Weights of a small GPT-style language model, trained from scratch on English Wikipedia.
Training: a variant of Adam for these matrices, 3547 steps.
Each number is 500 + 25 x the weight over its row's rms, rounded and kept within 0 to 999. Layers, rows and columns count from 0. Numbers have three digits each. The size before them is the row's rms in percent of the matrix's.

# layer 10 attention output, 160x160, rms 0.0871, rows 0-80, columns 0-79
099:506484502486501518498516486510493495479516507519489480480515470504519482511466500518520498506528496465561478533474498474479482495485479489492487546479496519474503489476447505505464519479529478517489480498461588450498532481473484453506541488
088:416473534539532476493471482532497542506496491520543496501505495541501511521487533466471495449473505552467518459519518481508499484517532484513529469482489491546481528516520514471534462507485514513470515516450528463505552558517503520527463513
077:545537474457510510510484521457481469481474477487514474505479510487499490510493478515522512503508496490493479545482532482523509486504451500486482557512535506463488534499464505506525534526535500552441504470484488425460551524520498498509474500
094:509474503520462545493514493513482498511496535527497515526498465489517534480467457539490513524516500558497452520514543543484453565502503501498514466491487504525477426490510501513517468520487490517506532491526528517447489501512508511485530495
083:457465526499506509467502467513483506490477504544532469505536460516521490503462478497495553487515461533502538504493524525460516500543514517524522474482493468486500471477503521479518492459532477516510508554465531489528576492500515517503529478
114:499481503473522480490503496508516489461505491510496502477515498494508455492515497499537513484514448433522540550491462477508528459524485502507502563494461471486521509453434490530449524466505467524497537545488529509542553516482500549537485477
090:506494523453499494522513485502514496510517513520493509502487485504513496502492511514504474501521526515550505499451528503448470510513531510455515514488539509456515499476449535508519490516506478478533469483524496544544562541498453550516521457
098:525510489476513507507518496530510493497502493503503509503536494476505525534480484511502515539501494507479467486534498536497499510538436502489504455481487518532480525538535474529484483492499511551507456492524493441424437464455516475516480505
131:465519488537503484541485530505536555543473479453470521516481555536454528514538545466469458487480527505504512491500490511479497489498535519505518498520485490499534491497515461512479480488471501485496499494520489544483494465487481479470473502
110:491539504471488502528515480498513502502523510533516502494503498537522487531465510532508486473532504483513533519511474494488512470526502515500498511525477485445539484471486497493474466489525469585421478501531456500488572477474469540523465467
074:463469520521519489473479517497523519480470491505527511516529505510475492507521489478495551477471482504505494504517507524477503505556449508499491499513571483501482489514510538529550497492502490520531448478524494539516529496471497539492520469
111:548531459475541483522488516458517536487483451476509499539462553502470473545505492491490504453517513491527509507500491466503516477479498506459486529493478497488526489506461522507488505517488499477513494522502504501523502449461522510524486542
102:492524473492492487506488494510491487488474501495525485513450499523499499494519518497510494466488493491514496497500487471510511511456514482513499500487479507531499481558484480501474523483485503568462557531512477547463512470518526523445509472
075:474500480497529480475494500529537525480478497510518522498467526485502490554522531492509473464482487508522508478496503521493497517526484497469524489474511463529487492508479522548502532514498467506486461499494461449470496485515471497502504522
102:530570462479476492565506530424549488527464500443460552510479526542488489471502538521491458474528478490470542496489495567468501488488505527477501471517527502476525511513520468508501511505509471475464535483512517494490538510538494439508475468
124:484478521469497505486514470537495492496531529544501523498528489454538507544474487512529495504511494444471510506511467509488523467490471522513454491502496544496526541505541451464456485471512513522501490454470533492493511511518489475470475484
117:514510525480493519529499510472499508521502489511507478514507505502490516512498477512483532519506510506470519527505514486546514497424556515517486529550489496448520499497509457420513501524514527470481530471471547448512502565518489452506511491
079:490511500518473502495487508510492464514462526472486518519506502501501497471509495478499499500480513497513517465500456511516518491440498516508483466520517492468532509523541513478478546487508529474495567532516530561539550445513528496460490532
075:486502538509485501478507472512506514529489525535519503491505469522535503506462511526487491480515531490505498468443491520533495536520476522491516503545583493411505547518535524511534511522530478517522465490514506520465503459489502485494546480
094:514524498507505514526515522467504506534490491478500512490498510511496517491483493507490491530512523535499468475509496494505494538525505503515533510513520460503495497483507541509530513476515513554522507496493458501553588434519538575561489485
113:557509471486485491522525513440505476507489505466442510479514492512506471435506493500509504516533492545542504523465529518482474520441527509479516497472524489489498481472467537521528541557510495528507508487498478546510545505494496522502516462
091:528515498469502479503521494497522482514521505501473482444529490518500478482525517493522517509506511467517510490472464477494502458496521509515507531493505512459523547505512514468460505474511495475531469487537530529554491516515485475488530428
075:510494467474521515488498493494486491475506507501517506499504502461519481503492492504508489494514446482507529456481459509461486527563496500483535483494510500493504490503481557521483497457539433470521471493475495532514491492495478480485525475
077:504490497498532504514520459517489525461543483506474489531542503454507471538477490484457497491509497440513510489501480467512501473483505482479491538513459525540510499477467487516443490503432500494507511494483509494560522479486492491467473569
099:533512463505485497559497511472482501506514498467481499515490528487495506506516482478529485496502501467475524510487457534508517504492525540510492534551517499431535552503539504478475529461514498516493568482529501562490507434516526509489505507
103:536523514515501512520490551459508511560517481460459527492521542491461535483536489479486501562476514535464479469527505531509494545512526501543518493520509493493482498518536499499534505486534506480525458466470490472486472501532498497507539515
105:500523501505507493476487490522465474488525489502515471483484499488509492501494496495514488487480494472508501490510460514516535500500484511513472538520559463505502521523516519511522560456483517535449548519536431515459500451542534511468472550
086:495530425519524496537477508519488539483531469517511503516492553466491510556515483456525480503471516471539518524487494453499502456474513488518486504494475520478527510465489478485467499506558485482493520512509542484550499526486492493497482540
096:534467486469502496518476515454469476465539501485541467479472495512505497469508510501557519519508506472473491489504470483540507462497458507500475497498477528461505569497506493470469494508520523456504516490529505495485459518492525474536500500
116:521556460505486486512508491442491481520485507487502510490451507551524487455473504502521467482526473494489530482543480500507538483503512504516517478494464448559515474486502491530494523475497513444474483511425530439509512533482480436521471508
111:486561476528500500517494526489528533533466474461482532499539540504469516526501503470473499504486509486475514474536463489519529464455509498508483467523456528497515463521520475466468470510485524475505464447484520491532535497459461462498515479
091:467535505513496486517476507529490516536491494505501525509505530522484530508507496472495493494478542493534493489476487479497482511524511490505527558534564483464507499453493531536531519482540483505512491480512489559506517462504481508448510490
101:503479519492472502515497482514468469490533527484494517513513493481505499452497502492488484504496531500513491518475511455494479471466537472497484507471515560546487531485494486482512470528427528456469571548557514504512472482498511464484482545
072:477428528455500515465489466538481478452498540535519482518501472441525494504480481519519532509508504496523472534475532505471463556500504475502486504480527546527481463476485470511506486506526469476528491487513516523533486481467523488513540529
106:496475503498491485429521478518523469471512518532500489481498473499532455493481518517526481474519447496488550507481483491487495495502522519483507508487513470485508517504481540479521517506493470486532513531456470526553484558535505546543514491
107:487489486488520469487462529467514468473509472441503497501462551488475474480521521468526460484494470524494531516491543560439493496527508527460501452462514503519513506509489504517517492499489471505487505521464530425513519536531502491528478548
097:512465525528493484479468541455526503516490488476505533523494513514467516448537509491462504523467497501485522490509501518484491501519522482522515487513501505531490511475531474487513470492505472510525490498551550476470469543493489509505521487
088:536553506464497517549524501512526487519493498482451527488528510473497502536494476532494499503513503526496501509478518478544479522470516485490536541532488484477488502528484501486495520517477477545478497503518502453503492531490510536565488487
099:501502511480531505553531480518496536505515491519511488513529481485508505561503507509462520491502556510486503529480528491526465515466530478508499522520500544466497532509516415441503475544553460471486552505468529489481491528530491465487514517
090:461514520524508483513513470523504530512506494508491500503509492520506494507478533493436462466505493524492510541495540481498477473467523479506517501498451531539495489511520488465480447540457491494484475510484499470543525597537454539477501509
108:536515473489499475501466542449516488507493495500521496496448522516484488475526502497532503495481489491503510515485479524481515487482479536507469479507502484451533501496525531484493509501527502419551450454544538511521458537487441487515535482
072:486508508525522493512479496519532549513527471525469505533537538458482493561528466459469486472470486524541534487497510534472474527532533506492524525523542465494505450486494564503547491481472480488522499509497553486550517526528529520500496526
108:527479469520489496469448551464492473483449490480519462490449514500463496451542475485537538508473512485513491513495509513518498484497498517492518550527523491466492554434524506514494506514455496472490528512498492504424517507529524474501488436
113:542488528430541471491507488467522479474511479486504488492512486493502467505485513516476531479529460493472541509500508524501513479479502522472490499487479488511509517534507510465496506492470488492539518492518526509504467556516521523516503512
076:501492478491530481512495504493487495484502478486503460488491498498494480500529513465505505503493500514496529552532507529494523470513495522542489552489528450494510575437526497495534535490542489419500515509511532520535514528506521477529509488
080:530535459496513467544498505424515506471528469488517493494476517537502467486503515502520499453520476485494550510521469478512521445495492504483503515513450468490525469482460482534472495522494477498470535493594476563504526510470477536521514489
096:456517490507503501520481494519511534506483505524538490521494492518500492536502528505482495459480512523487522481518494496502503487481554496514514507517538491543494484493528500490544490494461514510519509502545508509540515454510501527489503499
104:514477539459495502508513506493531493527488521475467526508490501501493512501501514533481506505523528489521474551498531534475478499499466523476459497488463523462530531525502460480446482513480497457493497456452532475449499525513493457555450508
084:480533473511528507516512472530486522503494490518489497509503520468503493550511491488470487483485505509532542487522477487486527494473568503541524473466538462559515520438489499531531530470511513502480529527480498474524517473548505478472490548
089:504500476523520464488480525454511496479484479475530495466448518529491490486515542491539462490490467483492520449480466497520516478518471505498521474500484464493507506527498539519486519473513502538488499526491489469499528533547506522504469475
100:443502485550510475489491494544497515486508496499520507487461514507498499510536532483513469457470505491470537475518459475520496485522528493528511524517465489513517495473515483480477471468505481472488519525529475561500475536467478512467509424
088:505536476505461519482496528487510485557410537503481518512434502526502531469504488534506497523505504530496477478508487538497499520477506524513498466491476500493499491514545504502491498492480522467589463486483495553496481458464534497533505454
091:499484492519522490473472511478493508477497477507539474500461504508486498475512500493516529492483498494458508468527471468547503482485504478485511532523471526536482527534526517449499470516455505470564518454508504603516460533486512521488503500
088:521452495516508472461477521458466487482494489480534463497446503531499486447513494460507503487493513528490507488467518477505494490492535503483504517487532504515484532479497561484547495513488516481513510489501463534492499510502497485450551513
112:499460505487476512492514508490512491484526513502469493518508497498502477489500495518523506511518443491496518502543487543482548507521503523478490479443450442564501454453451519549486546454501506514533528487458519537543504510474526519498506533
089:518511491515483492527474515455503497500523503470490520508465526529493500471485508502527460480506509539478519455505516498495496539460572476499515481499530526548490489527499475475548499514498485507456532518441509460530509566533516479487450553
104:550518463458499486513520473473466453458538494497513460475466485523526458464478500523541499465538517488558489481444502487462470544495501468441524471464505531517514452512449536524483492493524454482489505528494508508467475522506483469457516516
109:424463496559518503471453497549502554495470487498542509530529509487481526522505497449453517473458499489512493484511480494491510488490481489499488448498465514523513473498519487480465453483492505491541495520457534479506527503515508502481466520
115:482469507485522507469489473545480488442559501522510474486530500430513475553488473498533522482497450485476541528522494525473512507506501490516495472479455503537503474486499459502477493481571443503492526499487533476540523576489487527527486529
106:463494526525494516499511496519520537530493522529491518485506491517512522509486513522494493516507517552484502458500502476523463489489528495498510462484435513525495449501515533492490442523481501442583496532481541547544485538503525535537511495
090:498517500493500478502522481469531512520482504515491533510482504538526488497474524536484475467529455513444536455530466522521490501546490501490556511558470460529492441487513519542525477508446468550523459438505470495529509532481479545525485480
096:525491513483504482505503504472522495503505501488484518516495509508491486477511508497473491491504509491509512491490489477497483507504554496490516545528486502502513474466488542486477471475430499433560488524468560535506469490494492484462550516
101:527515499486524498502504523480504489512515491507510487442521506484495498517536486501541511528490518501485521475465502481509497504444552503493500452492486542464529530522521479423489500511544501440534499507482544533549544489517506480512469474
103:525495478483526471470478517470514483455492464486517478482499506495488453480516494471527520473493462478480539527464507502470508486512505505477484510494512532489514529529478489472493492478517459511473460480530486467553520516460452506513507497
065:505518473489501501539485505493505495516509536498502562503494519492517500482502492488543464502515506445510512496517460516491512467541469509494482485515451503490550497481495485511433462473484481434534471530465542484545505495474481508520455534
101:464506489524487521516512487555488530534461522508499525517531499491505539528507484472484512502488560552498482496490549510511480538453560497485495474513501533456509498515495493447525485544510522562511531497498522464506541507505528565553478536
110:417519510531524502513477496550506552517472477506519510500537507523479513535500515468455510470469520511533464497510514502479478521563472494491506527528508484480478461519503533508488473482484487513465454471518539476432470501491455478501516502
071:473536497533504489519516494493492528517500483501494499499501510514502494503498507472457494479496541456521498482494493485477484513511527484494519536564536537464516477503502459474464466489517451489491474462492551495436486522534435485490565495
096:505525502513488508507536472502501487532500515497482504482512481513516493482512501511480507500504549480495504493508484486539510485466514491500484508518495525479520535528526437481471498529475506505481539516463454506472503553543536539535435538
108:515508504500505462468507500496501494511461484494522467477504480528487480504518530497482512476484505480529468482487500506465490523538467498486502483505550519479484501529507509515487492471484497472530489498472534489462455433531536442505515535
122:502493502519470540453479515514489482508460528531511505531474491483509523483485453518506519514491498521446488532509531492523490516475525476524503524520515543508456502508535459458536482546515497574456508453470527451492493512471495481514515530
099:452523548512494488519499491521510501538514517510517514457515488550506526488489547500497462505500566487518459500488505438524475483483493469509488491485507539507503531492508479490493471523524531465469482486521469556521496507495474457464483478
109:484468544496519511457516482517508495504511514506512525490545477477512515508467486505474535522503470487448522449521478499519529469489501504493504455493461497542506518507528493474494491475484525515477525474462490499456512528513487465446492475
093:524491468485477526519477516469465488483475510528537493561481474511500518475510478516493546518491513493472479511524499471540491463498471480516490514516475527488465505472503508487489464542477527490495450456472488462479516536512469516505508465
117:532456511471478525496494513481491474481511526494497513518496493452509512492478478519522497544522471511477510494510535502498514507465513509499473458482477528503499512539500494447519512498506542469567503522480497507499449492520559506507541510
096:474515516487476536530529459558514537520487538546476547540517483485530515563457490541476464486524484538505502502466523519500468541511523508501556552535545466488482505512512530514538517511448471524522507526483469528473501476520544534540508453
092:524518485481509473524503481461486476463535498517528491469497485511526467474491492515550529464508492498488524488513501508525517501537489478492532534526537478502475535469485490528542522523525456505484475449545466523471464495471507482506505499
108:530523445476470522525527487499502505515476525523475513536486492486523508537507484529498501495513518494512514511509496535493508476456545524492469474503494487519536461465515490518489506532438540450562501467543549519547514524457469525530522467
111:522517482448490505525517489476494491523477527499510517523493488518512517483492507524477532523521514534505475447530496554463511543521503509492521457478536468518489477488478525582550532504497514532532459449437451474462546477525527528521489530
118:534493467524497510528524519483518541504506493480463514520492514508490498512502481485505478498522500523516504509499501539461491531516521523490510515490513467507515483467487510538525517487496481521511510506548495545503531440454487527471512482
127:484482509519486505513476511516463499504513501488505484492504495509480523451527493485489518521480524473533474549505501493480503469477487507508456490527448537442530465514501486468435444502489509487492469486544511499516499502496467497514483477